Each number is 128 + 32 x the weight over its row's rms, rounded and kept within 0 to 255. Layers, rows and columns count from 0. Numbers have three digits each. The size before them is the row's rms in percent of the matrix's.

# layer 4 attention query, 64x64, rms 0.162, rows 0-63, columns 0-63
091:136158136116104097104172129151187138112125090130145186097134127119133084080120176202124121120098162180123130088115154100078142150123117163139204180112212103117129064116143146148101121142174136
107:076135150171145095146111121105152103118093140115109129178199186173165161160135113191075182132145087163080129114147130111144208172165149096128129134174157111153113098147136135136098080134126082
105:037148129087125075143102075101130120113165133153118092098118122139084160137114083037157121156098161169154112109160162101122106105124123094124106161182155133136139179161112167096169109080112094
109:135142121120114130113107114083122065114119150162070133091146140111076115090092131139200120197135097099172150143108123084101093051143084069124121152106123196142145164097143113152163106092150092
097:089157124104097139109074133124128070125137163195125113108109152142112171097143126128162132150193157125070141126166128100157136085147108134142159212139060181161171167156165167189136116131126116
098:139103177139085141109152140176132148049173138127144084195174133148105125105143187156081173143084131158105083148114129121094127144121094162106186110112130086124145091167130097131173145137193172
106:162141092104142106165114138155135145167107107063170131156173126126141083165142094163117140139110120148110154056153098143074092108095098150095158120166126137131168065125099121155103229145185146
099:138106170080213122063089126150172110092163120084116115145080178118144142109113075173130149156137089137138154173096158132099057082116141131101114114094118153098096123183128123183168124111151130
088:071103154141093133144114075084155088155109166174049177149081126128107113148114157142168103104148124089153124164119123118098114192171153097127169121130086131087126158140182130167099052147154139
107:082131108152120088090140108131108146112179110152093107144211139135107113094134092136082124172099126159125133173121109142073126182085145132119224091087113112103067078143095145149141161174133121
128:110108073145147137131195143068116090161150113118069131120117129066145140164140118084156102151171118100123126147121136139163129156184135107152018157094110136183125150114135155113077100135076100
109:154173121157152117185159105135053185100202115098177123165119100150119202158165127131129176142086135121100140151125160100129115095123138189190162101128118143094131148167112137130113167100165161
130:120108139161165154161057145077154092130144166141114169103088103096164141137083087095181096163116175115090158086148156102195130174182157168114072130124112134159126119095135118139095106096076114
117:092124103130139176101108140095103135101100150123103135094170158086185141144095175136108159163208110148131110147126080118148132131146112060120043174147115156191114116104192099119121080158112144
100:133125092099145139155133136126173173146083147122157110090167160174146125105145117111095130090074111099085168167085190111072127121146110175153155128221154171143122185111170146143149162119116079
094:135125160076177083094142132086108145071080131091132102083154141118140149125101062122114181131162145117179141172111151184118057151087112072092115114123161109191126134146146122127189154133117154
088:090089168134100118122139156125103169098138093142114132154236107132080107185159136127157141132123127201139119122159134166144116162104144109199160164154103077106139118096150213110139126097116122
091:140129089131106113080095137190098056044109087094174104124096078117073147107154127117109108128099083129148152122094138164146106115091174117113162200111165150125146107136145155154131163122189105
102:123128125174156092105210106141117135115163173138105129131073077142153189184174136115079140150093140109116116195174146100148145126147140089104131118145124125089102108172089180128126121093047150
101:152120107137140155151152142084167114118148133142162149104049088170097077133107159052091127102145145120156142089090195180123120159131149170086148111112181097103141141126178165150174093156103167
092:138114179097159128139113106081117151193086143160144179111097126119123109174115092112080076116093159148119127101136147144185066195162132170126106112200100101136095173137079114140113092145081140
093:185135139168090106080184140137156133069117143189104137157079145084152106173118181086111136192047133154132127118124130116150077132147095090167163138155131130072135145174114124148166122108106105
091:120097120142118136197138152148121082145069102109125106103137127181134146146125113173076100099100073191148103140125134073112179161076174092056121089115135142151108153142132115105133218143124127
088:083161151144154108173103142176090129083140166130148077088192125134151188075148149127122136130096107175144109150103106129129105130146075106157129176123145085146154143163136076075180151075153189
079:096099123145155173148098183105117189091144082107145154107153139139129122090101127103070133065131126091127130146094129096126099127154159108162100192134151164166091111106070160051151141115064088
088:164155104116159165158156084126198157059098109086161129122133149143134102133111159143168149090142065094167119077108156118155073144129098051114103131203135152127138116154110158184120122110092127
092:175100145092068093078116111180080120160180135138128114099104106106151130119209110095146104041117146079101105109113177134143108212110130135098157171142162119142142137125130112131090156132090119
087:191134157114111140097184094108091091101127104182072180139156102075159136131139126068151124147087101143168147067102083170107118142126080131160137150131075156152164085185171130096126129122151112
085:192098177064140146110188092113143083107088149157100132138076142138171102104099099101160097167167135130112076115112148148183114088165098089101186133143149115097161169156149123132168168155127092
110:154138136190096146137124155143091180115074153126139145122206114148095113103200185121121143122146128156123172156140100116091124155100147087173105126037154126166131089097092148127091167176116107
091:154129107170107147085169163166096078087087107107111094160195109102089115103101148092115125115059129183134156126094114130089112074070142158124096053120180142119146122125080173129148099135133135
091:098112147128159116115155114124148141104157100105137113141121157203118152145118118155101136140150128129113096146116120217163160134170170127142061119051110121133076160206141170095077112197145161
084:126085177106136177142016126196070137140166131112133101113183174124129170108150128122102104150172115072143108150131140155151088137150135123108124158147086144143093135122140126113146156042120092
104:116139116113133190163157164129131146157060143108160141073141120149096084178094162195063103178162133149068106149157097154187097128136175135141095091117128138126129164142132087150113100151174160
102:192178136152094130129105105096106097138111117174092161136131157096138157126096069131139119125160165112157128163188099123199089102108146090137093122114136156110155194081064138179088084108117166
090:104212148090146126077094138125171053129064138164053144140067153171140172126139147121166116093101134074147136167121111102174103099158151165134193147132120149107137118105108138103101130140136120
096:120168108112060103125194117105108130117113154140082189102054109085144137214142139170161149129137143115153114092158146102140145126138178101103105152130169178118093177096194129106129083130140133
120:166095162143089118119086132183108166163145082090157063122168097135125144056159101129152082082124080138117153151083085149078185133123151148124130179119129081138134085125078145106157137108161164
089:155102178132129117126132115136141143130175138141110142185141134090168134084138110137134159086108067063193047182107113113118157159123184148174088102098157136114104099154079093103103097134163174
100:131094119074076188120166100093132154105135095095136070122165085090158116081145146116120130163130105072150092112069118105130154152115058096106111131112123109118181107179150160143097176102078173
108:177168167111132116174158120111169093132144153145148141128066143123106172153132049164150123155186125109140116108181119119182091071111103176129106162153080147134162150110138091110117087149087058
123:148108167111164137136124171130123190099107058079196064143181132152129158074117144119089138108084105128131106064111143163101151126102100065145098128144134144149114085120087140114078137102127186
076:143157184148110167125141076109056183167164189140157171101148143128146105131097137093093183112154147162071133145169132115162138150125185083150148145159166112127155159124163082078107121116094091
088:133097131132160146138122173198118202107108142145110094110137083166166117101160111110118142160142125140109080083175076143148062087056072103128135156118179138121094125141085094086106127098167105
136:091152089075071076116122081113134093185142176157113130093094115125128158177172100174182106114172156108137115126178141111144087103106149163122184086127128155121152208167168139144155124124143138
118:077141095126135128156152123133153157144041126165125106128173166138108126155107148089102121153180118161112106115145095138106132153117136082209030136175093109153077148150124127110094112192096121
086:154062073124087076158081108063155143186127103136135159153100145105113142140132133131185111112142162134127141075170117108145162156143160183138138083053137108089115133058141139118127160171100148
075:126160109156150187117157134158098123138150095178149125117114172141128112125138171161152171114068083209114106089119103157143117136141139151129118173123124083140103091153118153113225108058135065
102:096120117121134159129135137138103165093078134109148109134141126153124109083091202121078141147134106118119155121093097155102178153151131094065081118076161106178102114191107136114075162231137133
088:095089160108141134122103111124153127095138122066147107167136120104107064025099106127172143133119088157165104165117170182109135132152154092048126155106147130170098137149078122145090149109181148
094:125090181092080135095103128142170066130115101171072131150123125079099076155064145087138083144127143145148096128101164100122112119183089130132205150125127157124134222115136099132144126137160113
104:156082119189100102127216097123101103155116174155043112167084136131129181131186121113144137119107126115107128124116128081134154110147100130140129089177130181112213131132160109117109094082111107
125:151184143140085096136121111115121101085083211155094130131119100082202159204086120119175133147178172132107151121172138118146170152150121137135112099145085174147153154137204150135122118141135121
090:090150145119077099159159094109150152069129150159130184127166104099036130160114099112141175090071131112165143133126134094086155073077080144110140076141144185100094129119144156159120105155111122
088:141147139145097112100107110107133190092111155165140126140145189128069152184157170136090181152165110129077148158164123174163152090151109122138044161114115109166110119156077152156106068145118167
107:134093132139142136129142128081133199070125067046151086165171105146052114094102137130110124116087141115123080131100114157136186166120121099125139150114163129185134094058133118112107134174122090
101:078139140152171152168108109150083137081154089090130079122190071172140179090143106101123101104159072134129080092098135200100107112141097172126104140124085126132121077099096093135095130152158167
097:140097159155171048087144170111110170161142130137123150155119117093213162152165095111113094119161176131089130186140139147119172118159103133098112135139105123147089106187161120116085095176167181
117:148100111111129164099156139100114132123193152159094143149036102102142129114114090075165121141101165050149089084131174117123091084085130177154200124128128130125157083127120156135126070114127154
083:125125130110155111119140139134148102207179138112143086104106099135139143123154109106196104081117183098085133128148168153099141117178079101104184126137129083068141155050071133173120116091120087
088:137132119161114092146104161154118096105145148079058137130114123110143112210096154163141108137090178132146157129161157171147067062138120130157093048130158181144183127106134080091150126127163145
110:102116165094182128128154126123125171087103050091195068117179176129120140116081137128095160169124113168081089157114067114160126122120098120168086128136145111173063124092133123121136117169128161
083:114098169091152146167093125150118128110180055126110105172112138144140143138156127091103113151191167126176102070099167171117185153149127144123099114133100086163126090157156130142146131171221166
115:174149115098139171155137127159098128129097140140173132148204147158119089111113209097095136108091106184117145127139063163114154179114124087127141110152092052142084124125139120159145132204165109
# layer 4 attention key, 32x64, rms 0.164, rows 0-31, columns 0-63
085:135152070126152114141156130132115092140172092125126088085055092162119128150139062088151131084092170117094117149168128151126144155042093194132100105141162096130109155171145166082155144129130174
120:116131128112194096132111127171133093083172074071160081169162049140127077107120129090155113105079182149153146113103074138085158135160128111113175141115105122134066102139105145104126113166131170
097:080099149136098173108145116203131117087124182114150127118148158073174117148128185166064164154131075171110185145114150055120142131134129103127161105099144115124118113190123103131115190173119126
106:108082130182087162171178156119094146128116181105134157132134128104098115147069153168102140151223078154124134106112150177142194123107161160074095095171123130137158148161160137118102113149153089
089:093146179126166121092119100092136177144143141111153130161161162083147144183122147135081097166168136132123123193145090113144164089116136146147060131120123118081127142126156157151106160242142080
102:156185113173126142056115164081116139092162142086109147152142097095121133160118136117095183063103125074180150070142187075098090148125103166101131117098089152119167089143132128169139140105127164
115:141147097065150162116071083134091072128153055139089071093142164151127101092077106109117138140150191151085152093137156154152092131117110141119110158103162120135150148124129125155193097059126161
105:159130120088131127094192123086157169199105178143110149119099181129111141163095103105126160098080162146130125144124161153112111096142138199066153113152117144120130050182124112135076094148124076
093:136045105136128105146192146123133171154061166117147117112134103168191131159092230202132122134123157124110142175136107096183169156156132091125112107130119115133118176115125151126136152151134156
104:126126115142109086050134170145119120182169132152082131125158109097116091104103120169144176123084121127164105130102084107094129115111097124101218150087168123085163078165124077161154181161132100
116:147089154150060109174104152138125166123093175112103160113199170084125147108159164187154113127131150151147119121145121158070123071123147100174122125130113183111114119143144185207120129192117140
096:116121085167104131127139114159192084160157140210086113165182147114131114153104172134102110161105125151175063105121112068114078143151131122112148117134099068121192105101141164140150157090163094
105:170177176126137060175111079115114131062074152146161139139065126123071164142127159181092166122136145152136090139139127136148123129134164149169110109156126108136092129139210140184090119174101130
127:154079163138130125103122139150110178137149071052171118140200120125149137101196190118151121149132118136129153202080143203088130130121109129138152132152096097151084070136117156137101130115086115
090:138150116107103191115090086156111111137169126072106064119104103139110141158152090166113171158145159132118128160145106083126125122114155128097099193073149138160071097083072132067084152070146123
079:150135183150138103146117091131136128114155123094073185147133080126108143136112140060135074138120156121137163197082188088146152119153110132154154082128158149147152110155101114070037097175124138
082:119170137081148137143166175149176131137174108117102103197175156123133125080166117128133115129075093109171119121109165168071150062140089121086114162114108118060147081066130110119131163142165158
093:097104139124163158114136089099154116162119114127143113095067150161153132135090113176080110048187089072123079162084188108157123138128118140119150179150113119094196106091136110101179096149111149
102:121149133189164111120179087102188104131063201102144126065114130157138086110165151163101152142128054135167092124158128125163060167139148116133114127162107146105179124157092127173125120103108113
093:157191124096089135127110116088190147097117131168152226091183157139125092184104113146144102173090155149181160121171140114161101137067122142112115145102167138112092144109068141103138152130127143
112:173168126074187140120076158187164119129108061123158090106129149123041119095123166114115151160097115139149121177153086109140081087125095116157110141113095102164079159088078114122157138119118155
096:118124121186140095086172192080141115134143144096098176103110161120172092117115172123120150197192086116144127153140125129074078146159175049122077158099141102126129132124134140102105179160119114
101:102129090080210133109106111149148171099177081081151088105157105116156130077087146114137158156066160107121100149075149161116124124110146093179181147169131108158097133177123077079142118111155128
088:149120097091179161132100124099168109184140164107151137128138082056179140130186152123139141088184133085117145129147101109092162058176110099082122158093161128127197096148118122102095127097093119
093:155099179120129154153119150174047090157117142112148168136131156141139107112175090213177086089149166108164119106154155140113147148129172110142171121128124075169141116188094095130138142063104151
092:154118097098188115124122094133106155153211115083140148139143165141150107090091110151153157070168075143119173138125147129158118122118224160172101115142059109140106157100099117131148103080086110
115:113191153118094089119131063093139097174084164170143110095119161145095138199165115167100128098119195148112143108147163115142118107133164146108109084164145123077163208137129081098154140120101100
095:131211085158124114193115168111106109185124159135150151118155123157143123179121102134112141126181114113118150107162146143153106092134128129134095159151104195162159114123227112096176166124075091
086:070150145167153133149194154064098134183084137137087228107182101118175112143118119126149167109151064162120166095118089107166111119098165118154149159154121128116116114123113127150090108155095116
117:153047122141179140128113125154155164126181111087131105151108106146124108062190158095121122159162085117159104134083106204156118141109147097098136130124167068085132091125104151091161182089147121
078:128162085073147134088137171124109117101096106145143174164150087152110111048194124126084159058172110070142128131136116118113148090120192203113171119090173118110136129115116104140146127115145159
107:106105172139164121144121189104199154074139064122122110138143102110091173075127112121137065161086114111188096116073117089110139091172097121139123166080155179094137102144111154145111154092124162
# layer 4 attention value, 32x64, rms 0.217, rows 0-31, columns 0-63
090:119154111120177142198103141071108097152087060107089120171104159089139142144085143115150176138100104106160127145169100076158123113105135060119149125122140143033144109155104117122140166168093150
092:107155098048153113080113078146123139097102180123086106194101106165144108116150075143121125149094125118098122083096141195134123120152080053149094135111116100147116156130155169104122095110090067
094:122138147077130169128090161141118136156113115199124109064111148112137064149111085149156132086092059117185160129121117148113136095136080146135149156143086035121081123119191125138086158142119122
107:119144105150146149166116168088138126101138153109159120178133162093129113134129112132111093034114121150158069160101158127093075131156068132183119067147166112164100179186097106107130186121132088
101:127120179121148104125114119197072098169119118144146153132141133133171123089093111095162176184175184196132091125154152079079086125121127139123174137115148100125160114163116106068089088123063123
101:098176148083079098136131138131102139135164097081131125095128148152098104142134133090179195140144124127147082159094139115187111176128116130094099123173139076112117125060175138152141134100184036
111:157166116054119105110178127162115154143097071132117125101119147134124174149145109116151084115181156079086093159107207091152163179139102074133117161148112101109119092148130202138099138155160094
115:108180140148161121162057166142098145122161117149143155158136116144185108166138167180096159172115116076150119121140138123089198118147138130096128083181098075143153144183099155144195109153086107
088:093055098160149109153075185108154085124167123144114157115161123117160090104087103103120156163114177153099155124141140110172117116095146155154165119178139127178170072164152128124122127187166054
103:110116082126116108159147117131121110174103145129128145128097149043167131108184101149070126173136180144175176135064086169152113143057121087131120134056127171136155100174146138159097104123142114
090:137106112077089099104154068149134165145113175085115149185152106132133140138119116137139179193114095130091048112192148173115112110093119097090158113070086180170151124135091152098131139149131158
112:151128090152141147087117190169107163113121105131163108079107119082103130191072187127160109127145073093062120157144151151123118156132151114081139124122194151116134146126145105193118127125143214
101:093148121142068106150135140134079154133161163132129157139108121154100111115044165125157115155131071113143108116120140115128145205149088136142119125110175183109059090095049083158152102134170096
104:170115091121135195133157110119106125076118109162052103142133145067108145183155128164135110090103149159132139164098155181110119184148116094120185194118144095175116161134100125066112091156142104
096:168138156126100097097133072119129046123148120084131189124140138147088149086124153138155139102155119146123115077105125075140130133140128116165136087207198123112128065154103117082085150160064148
092:186136084112136088150160106150133157191116132092079096114103117103125159139095136144091138161099077115171182128122154061089134150126118158106143147204079119180136078153177145138077134165122161
114:172105113121116101134119111164127104109142134116105147111112130124091143114111099121147146195073142135156116122199144141100111204114158109072091194144070219108142093075110120133122173172098152
103:129060162149147119144128151115118140182132186120132067171130091126106118139091174136108100125131155125151190115115132067161149159133183186121101148104153127101121111158064152128191051157106151
098:165165086177130074092140085105109100171149088154142154191153166147105135113128147176138127148104109140111145192122117120081129132113160126113122143129162131143120126154050102217120094121154050
092:103102146086126097089148132161146105198161159095178135149132168081094215129146147157095109075142111134079095102147126121127119193169084135134179098118087138116147121159124132147093147196157104
092:107123157152135073157180112089177154119109152151135140200114118109118152123154185094138103089169183161120099131055158099122133115113109150120075106125156155133093084131116089105177069104071167
100:111129124133086139094073103188180093194084147138134167137138157122147154091137153107114099132061120158131079081158150151127148090139143109111215090105128105093111102046157105131131137157156120
107:137094133127084143138098097155194175151166138145176096113134157167170112176107116113124106112152116103194170104100081124174111114135151142135154083070163177129121104069188162107117100118191113
111:084119151126093159151115104141174101147117071117124111104120172135156121175183131100124176136118182080147093155105180135162196167139122088132153100088142143135095123108084085181087051128106094
091:127116117106065088148154142135124118139140127151171146178150114101181094114134174136085128162109183105114177164075154118105120234115117227090109176144127144136123143158116133159140145144120106
106:198148094114142164116159102139127129116095127161110120110058110124112134101143111105140103108159133120133158127139106122141173080155205104115111080198135110126077022193116145156107094123119151
104:119175133056131143154135101108151129153174101096135111181127159093164180196076137107118128136138080088121147075112075123061083090070156069112128131129154177109115146143151135136146089155123128
098:152103162095140079116131129176153172136116192100108148154096117192130087142129135153157077121151128138127110071113131180018077157125159152152082119086117132096128150121152092122129119148076159
091:145125066070141108103093126097179109186123135135143132166134131058151147093169111138089126116131100122134189133142154162157102142114141117144107153113131174160089140135129080141141227161198085
101:162132125120120175107090137113153128115173171103145110158082137096086111164091108104090052090194153138155098113187099149116172090137112077119121103152166090135116110199115147125141166177132183
101:108078149088107130168163133079187066077171094144124076125168148103149206165174087100128174131116105127109180122154098180109134181135153155105146113145154107137156163083114117116108095146118129
085:101138132130084093064109150129124126087112112074115121161099121142132164151169110154137199121118146125154154061136096155150176048113105076154110066066101151104120131151107163123121106103175079
# layer 4 attention output (transposed), 64x64, rms 0.784, rows 0-63, columns 0-63
087:158109081149108073129084118141149164125129166118214071122121103123095140099073127164132146072136105088072171086087136114163171128115114158099159172112136109194121151111146157175087147118122094
087:126101144149152147174110134171171128136113152142131166132103074134153126127086141153106132086164021080124137129158150128147097163120192149104100177182152124072072094103126126163123197119131144
080:132026116152139127114150111078091100109154121081165192092126098113104121109171159111080134118095138145131148115139209084189084168140179129106103121133174119136114108137146116161087145134125075
083:125124098185156168090151094201181177153167152106076114128098112121178166177106120133137142171156134122070149115147094101121146158135078170085110133110053153165104125080155134143126133132150169
082:094084066172081145149103102122117108131120161115065100137148137091143140132170202142148163103068150132108123197137112097138065135111153119163167164109180098141110143074156089153134117079148107
080:136124145164112143150074127134065164151126151182108145114181079116146140121179147124135179138081079143093152164184128145082061159100108106156146054125110115135126112157084110123203153123138099
077:153150173159121157190026119101165121099109189080137157123152105198085125101137118172157092092103139167147130153145127093083121158139133118132168157123145112111127129101138092155192092095150156
083:182093103104155175166117073130139109088138170079154126100055128143173146097125100102123129133137149138153087140154164095145106043080143126094083113126157169182096104102134111153107174098150169
092:127116168150073154084114148118107160135120117115058103132115179159153144110123160126172136133152096097166110193137166114124123187120153084116068172172070153145120137090124105097198095140098185
092:090130211189123104106158099164104085127079095141130107134097170155117133130134150129099128086154108174099085097096146133112136176137159118166224105175123083137122126161080085137118126088169117
095:133144140122163126174051108091220148110119137128157194115098136101109095090110116170141130094151094094177155139107160114126108097085112142130169121152212151158061134097113110126148136118136079
090:075159166064150155190141141091170150173134107154148140145158130129119151133184066135165121143119199123158144134104150110108113137091148134164198149122167158163073135129159129120128168134089054
100:097100086097092134134098177141112104128115088114162150140137076153139124157195134169154076114179177097113131098214113135174154095168147119103134142105063122183158106093161148110081093118121117
084:121050103157146106150133148176124062130079118151132153148157094147191121175123133151146145099123120179113118107122099103158103182148133181099171139205133085082110060118110104166112109128095113
090:131111065124130167131094210098115121146144172165144137166114135089168158121164133143074085132148100131104131152123154154086164124142152099141083147133111114072164194197155128117089076178169132
076:159106120141132157181088135159129158118137092129143163179128131181132070126111147158099122095093125181132124067133192147108129098109139176123116058120190146095098118063059148131134149135117186
090:094189110125151115113083158122107157059117160127148104130085087137119164103161137110179101061170127090138186150117136168145158074150132128129165114179147110183164143134161134158168111189178140
079:179145162115082109141122135147057087113145158117162063118107109096087113117120154044127083142104137106119098127157150121103150184136075073085087156142140118215158136138132131109116140116108080
091:098097105102146119167218126163158115113089127161139089090134129178103112119134125074164111156116140145127130087058080079175114137116114167115070137136110070062176146114135146110133116088131175
092:112147183120156168163093158142072072094154137089067078114134071160141092128117146133102118119171163140213103150162108142142120118085178131099078133127063140147166155166120115104124094133136162
079:107198085095141164102108210174115092145113110133146174060180134052170077121063129092165114150181142111107134132126087121163102142132169097143121166133149117147143092128110121142134149135116125
085:129117129108200105121103150108047105081135122086099110140086083170180144085093099137135153106099120135132103131098148108206107163116151179153073125163133177144124152127136154125128181130074178
075:127155105198074141115090128147111139079148115128109113101158142110115183161178177096092164156131121123144122183161138090092137190071074134177104170153132146142129106159105119103185089067117134
099:120102141141141167118126163117139099128122153137077107132107100096109091106000158129125109104121095183146161124090093107141094142137144099058146178097176148164140150123186139132137122154132174
078:141118087116147089136143146075136065081120136075079171180134121176111111152161096122106105137129127169184056125172057118179109109142146055138146128108124170137138095137166127109149126118154171
079:080119122155102090127116134050117147142185138138145134121155093123124130123109112195095131131141099164128084149069108125142144139179184166118193077054114117150108166083143146103099086088164095
104:136096140127105112132084130182186141094028131109185142101099077152076097138136105099156160093119114105093130128118175121119121125138047128123134127176121117147156082106090107129151186132099074
084:106124116154109168147111163135081119146164129103140125155176075091146158158210127089135147096134133106093143155195118136169165117151166107154106154164140111182196170113147175063136079131148101
085:115160138134136171145159109161138153110117102121087095118110054179149099076105131113133091113105148080149140119137139164193093100108148113126115111142063139120177221110125176077094086100081136
080:144142160157134141095092118138124145137182153070147141077065169132115121061103181168115150147096148110087162166203167130119129192126148129072171091086122131190111112164103132108135126133127101
094:132136138128109083074146140117118084140044119121144138125167159128128053126050128165101128128141064170166061152100107139094106111137169110117162157094141117111138104128159106145177191126161085
085:138206065150116077069107127153149191167140128151136097128138145086105136092148140133107119087044130168091142156153175189082105127156143112122175129131110117087111192161102132150117116137124128
090:176117162111103163107155127102168164112106185119171156124111135147081103131183132149171148101071152175133089127106150161064119116204116162109162092126111133197076113119146090146158125134185144
102:092096130192158111128120101127163158138127075153130160085144164052165176103127139090120120098104120131112147142154106038156088141097137151174159133195175126074163146081091141130165116127122140
115:156126147115072110135185066153121172144152121152131118161166135113142190169110096158114154129148166126111071129119100140096192119097116167140132109106156144116083048135053141145145109149092195
106:147132122091146130097157118163136088155125077122114148107164124131134069157069137103188151186102179114110186104163073125145132130151123124072091106100037140078127082098125143157151107124096160
110:191108110148096163160112118077132151157149151100133163121102145120122118158223144105135148106139077119124163139135172194140171110167150110095109157130144126150138146105171197154178131193191132
120:175145121082174119138098145122158131119128142157109096135172099100157155116079083165153114096141148121088127124145097139157136062135181128140138169073097149153137147177111060145084078150146222
128:101116146166203119168105163096178145146174141170122176124175059148118142126105096197107147155081114174118145092155053164146128121142159152155157104092130139104148155164103088120103117100168133
131:170030137113077101126160135115130133130114160163171094135120176133113134126135095107130125138117078162076099133095142083196072143131133103105159179119173112129115109068147110142102199110179122
103:163183140086109138104179098163118165102148133135199067121093158135121094101115110140087109117147122103086102122081135169117169079143097145101159105090111117064135195108095146124089123155200144
110:142163137182098123135098126159092137041143120114130128123164035168073087133096154093104119099108074102135103096177142123170137129144092113097139105139110126136152138037088156101137118112129166
097:080123131149152177161166147191133113128107127097126107085113094127137102145172145088153132091174116125117192175109132102151139161157146161120073161195158077097200171161163171136166130128119159
128:143115133113145075153133087034126083137124159086127128136122084190157102128152136133137125112151161164163105121109106143147143124160123142122125124113061089159133062137168133114055106117032093
106:157162138113164152157149167113148130137073187177084068159159082110146142136120107064138171105071133138117131165106054135134110082109103103127125154156076116068172142187154120120098156143117142
117:101119146140164120111199095122191108146122145086096172139144117185105075158071154151094150184165112140200119105117104109127132069092142088106138077129142151098132091158175130153124177092146115
110:127099130145136149119059123098129179125120164095063115085103145155112112140141154161175171140092147104119178156119136194120116167138125134149108117025050112120122143087129091105188125139161132
101:089089126162082150137162107144112127081114152120162157114100103180066182164200149095119130145143162095140069091112140179153203123160110135164141121105136096078145117122099099133090100134190117
118:098088120110147164176136151128088084139098113144140138201145154148150063143154173174105152072197148126180120126072152153165147094104180114169180097138164098096127157154161123091135111125125101
125:107183087149076104106140163124151144118084117153126132135096198165134191130190131080138143158087089143165086120113118145103102067166072138183157171172099133115141115098143153117088173118162132
111:131082144105118182179059197134169132088087152121125079161115104158181126115126124159097149113130118090092110137163106093170105111160108109089144142117081172132172137082177098065080157123130129
103:142170104159158127138110118135178138115082139132148184118123101201121124111127113140211156133109138144110223132100126183131141150149085148172150084139118074111114086093112096116211115109129110
106:142143075177132120110085125153104089127174105132099088095089126140060145146135139090125147175076119132102139114193111140099135097161087121143116153102045115153144184130149162070109145077169085
105:155116166156099139131138110122140179140170140132134109114104119092117109142145156109114130089185086116129179192102155147110132156139155124124078125159107076210157165204115167091197082094090112
123:127131191094105098091135139146033131123110112163102118120138088108114123122118131083101135102083131144111112157114187168111117144113135121132098099184094091137161127213068121105076166130056137
111:194114171114160053130079124090070110083109201146111113151150065145127115128133131134107119078120058157114079160152118134129091122109115104142101108145086118136141087188144104143140182101133163
104:113170175130104152139138156175070092131120102155120083142135122159155135154127151093150089124184136115106106087177139160177149036142142142148176141143085086131146131044124119148082114089178142
124:098081141170110131161130145104143157125144128147126093140081169194106159086112154138084120156056123151128094066103162105084122190114101152160114160107110116053145166140098120085074149161092112
107:192079157152137157141093126142087109107118151109115132097093112137115136123140145108126142120089182171109133147125184158148148170073172173103105144171062066174097092118106080149113157047125116
113:095102089141155139204091105146126097141150076151120169083112175090113152147149146096147123113151155112135170160118121105144098109108128114170156190179162104123083080103158140150159184106057073
115:084188196168139110101145143188131110112128107107128111127152158151113110176091146155133148107186140133124121105121111113083190169176118193113187092172075093093119110131072106125144087127147164
106:117125113113091141165135072131180149158085144155086119125146156177148097136140128116136135181105138168179125116031169122090110183095078187125107141138063111068125134097148136147115133094088108
115:141074101082164167117139131179085122118090165124136116132065141152158115137148162122159143124179187124129157109112176153131121098070099127129129047177101121135088074191111066163117127145126152
106:155105203131154134126088111123141105088071129166133154088111106092131137106067146090147147107134060087140165142100099068124105169092066127137086144174176151165150094097113104138175176114131140
# layer 4 MLP gate, 256x64, rms 0.445, rows 0-7, columns 0-63
103:114121119159128188116109085149123167150126137143120097086138123106151175114171134144105146162115157139132135130128161121119157140093223102162174092094142184094137130160110062161163074165108215
107:152141122159096113038092139140093088088053166180111122092147088096108081075109175115177145094146111150134102113173107140100087109124130126161166170133103101172141093124119102149088129139169161
094:125040123134139113166178104167173101115157176134134128170163150152113157147161122124120147178160180134172132126151170099175158141097077130053096147157152199140116079079134126122146115123097117
120:139160141168152176125101087070092122095141131084170156154120102098099127098198178184107156119095141110161131097118175149131167142154090166154163078070119145203121164129115102141121123108089095
103:166111138109117159165105091125161112083172202153164126196080143092094121084144154176159125064121111110100127136125120188124125162101166154075105099122156140108099135152157108139151136187165186
129:103118109126140164112157121141102061118152121102160113130064104125114162163214124167171107146145157082131149113099147143132180160062090115094066141096084136153142143094142181133129131182135068
099:106125121112061150154183124127172074153132092133136158212138104128122176221183086112117139143181094136169114145134130149131159073135143117102145147142094081148153103080149182123123141124128105
085:113074210155172105157115128151126151079134132105159142147076072138106111092093131110195151103171120099128127162074218107140120137114140128146135112160170122098135167156107121154178105087085115
# layer 4 MLP up, 256x64, rms 0.4, rows 0-6, columns 0-63
116:119180123129098111104094158131091118145179139163133154080148165107149131084169071128072104106124084159134103185138166173073147155128120117112122132161153080137060163133111137124120152121136026
109:084150135172080144094182115115118154132201101096159072146095149100148161138119104066109165165128180098100185158125097107171156160165124080108140125076141164141108162109107096121165099170101121
103:131142098148130160120115138134063181106133152131078126084137148087144117132105213147194137039173135150118136103147149165128137092118149089201152142112095090132148142106072101125134089139137178
106:127119102173212176148178046075144107138125101087176182185145152141176130162158106137135150165133144113160125144107152154143146152152108151171158092121136087163095150132166080120160119135122088
122:161119155085154125102110149139074137100120117102133117117103122131095098121114098138081150149117180142111134155196111094133088073121139101141140104073141144059096108121052119108233145159113078
118:119151105202108107150076074078121171172148123162149099138164123055155144090146115155124136105162171105125133133116027151133169130082135179118148152108134114094130125095140110176104096170146114
113:128090173134164092096102134125101133149155102155126128128178109131153114047049108174157065083184131146113073125141120137194121152137210110120166119128155109136148189110119141106127096133110125
# layer 4 MLP down (transposed), 256x64, rms 0.363, rows 0-6, columns 0-63
104:119119104140202157130151153170171112148093201059111139082126083132146136125091108128158157174122105169111114125180074072146119135110189160099134130114138084115134123140101071110123098074105170
106:129149126071114162128109132130184091097092060121099135117128135143106066151171135147102169082110116115180064078104169159154123047093129110182082118108129069147134140127155171132110135107109107
103:101134180172171151132100134120112108102134142136122088166131119136127100153194155146141134086117101153088117129149106155068100130103091163139073055147104115142099143222122116104173113085094199
106:112170164162137185092118105151083174097105152095156106181119124119082097089095127141109132082128099103081138128147178135059081100114096094120185158159135080109120173088177084114119136123081131
105:125125129206142143175116084080181060130119117148175146156177152131083104101159139142152159093083142116137146168122116175137168146146156170113171116133077123152182140155118091109130194180104144
112:097183090180111124082145198154146139164151158143194078084136147135085148144103133103090110137128055092176092116143159143111121108146087064130138149122151172131084170110121084094096141128131102
103:152128153144093121143048172165129115131146153131153100129130098115114077066130149157100107068128139128095148138170110116144128130109176169173172149104208163196144092120131129180172122161148181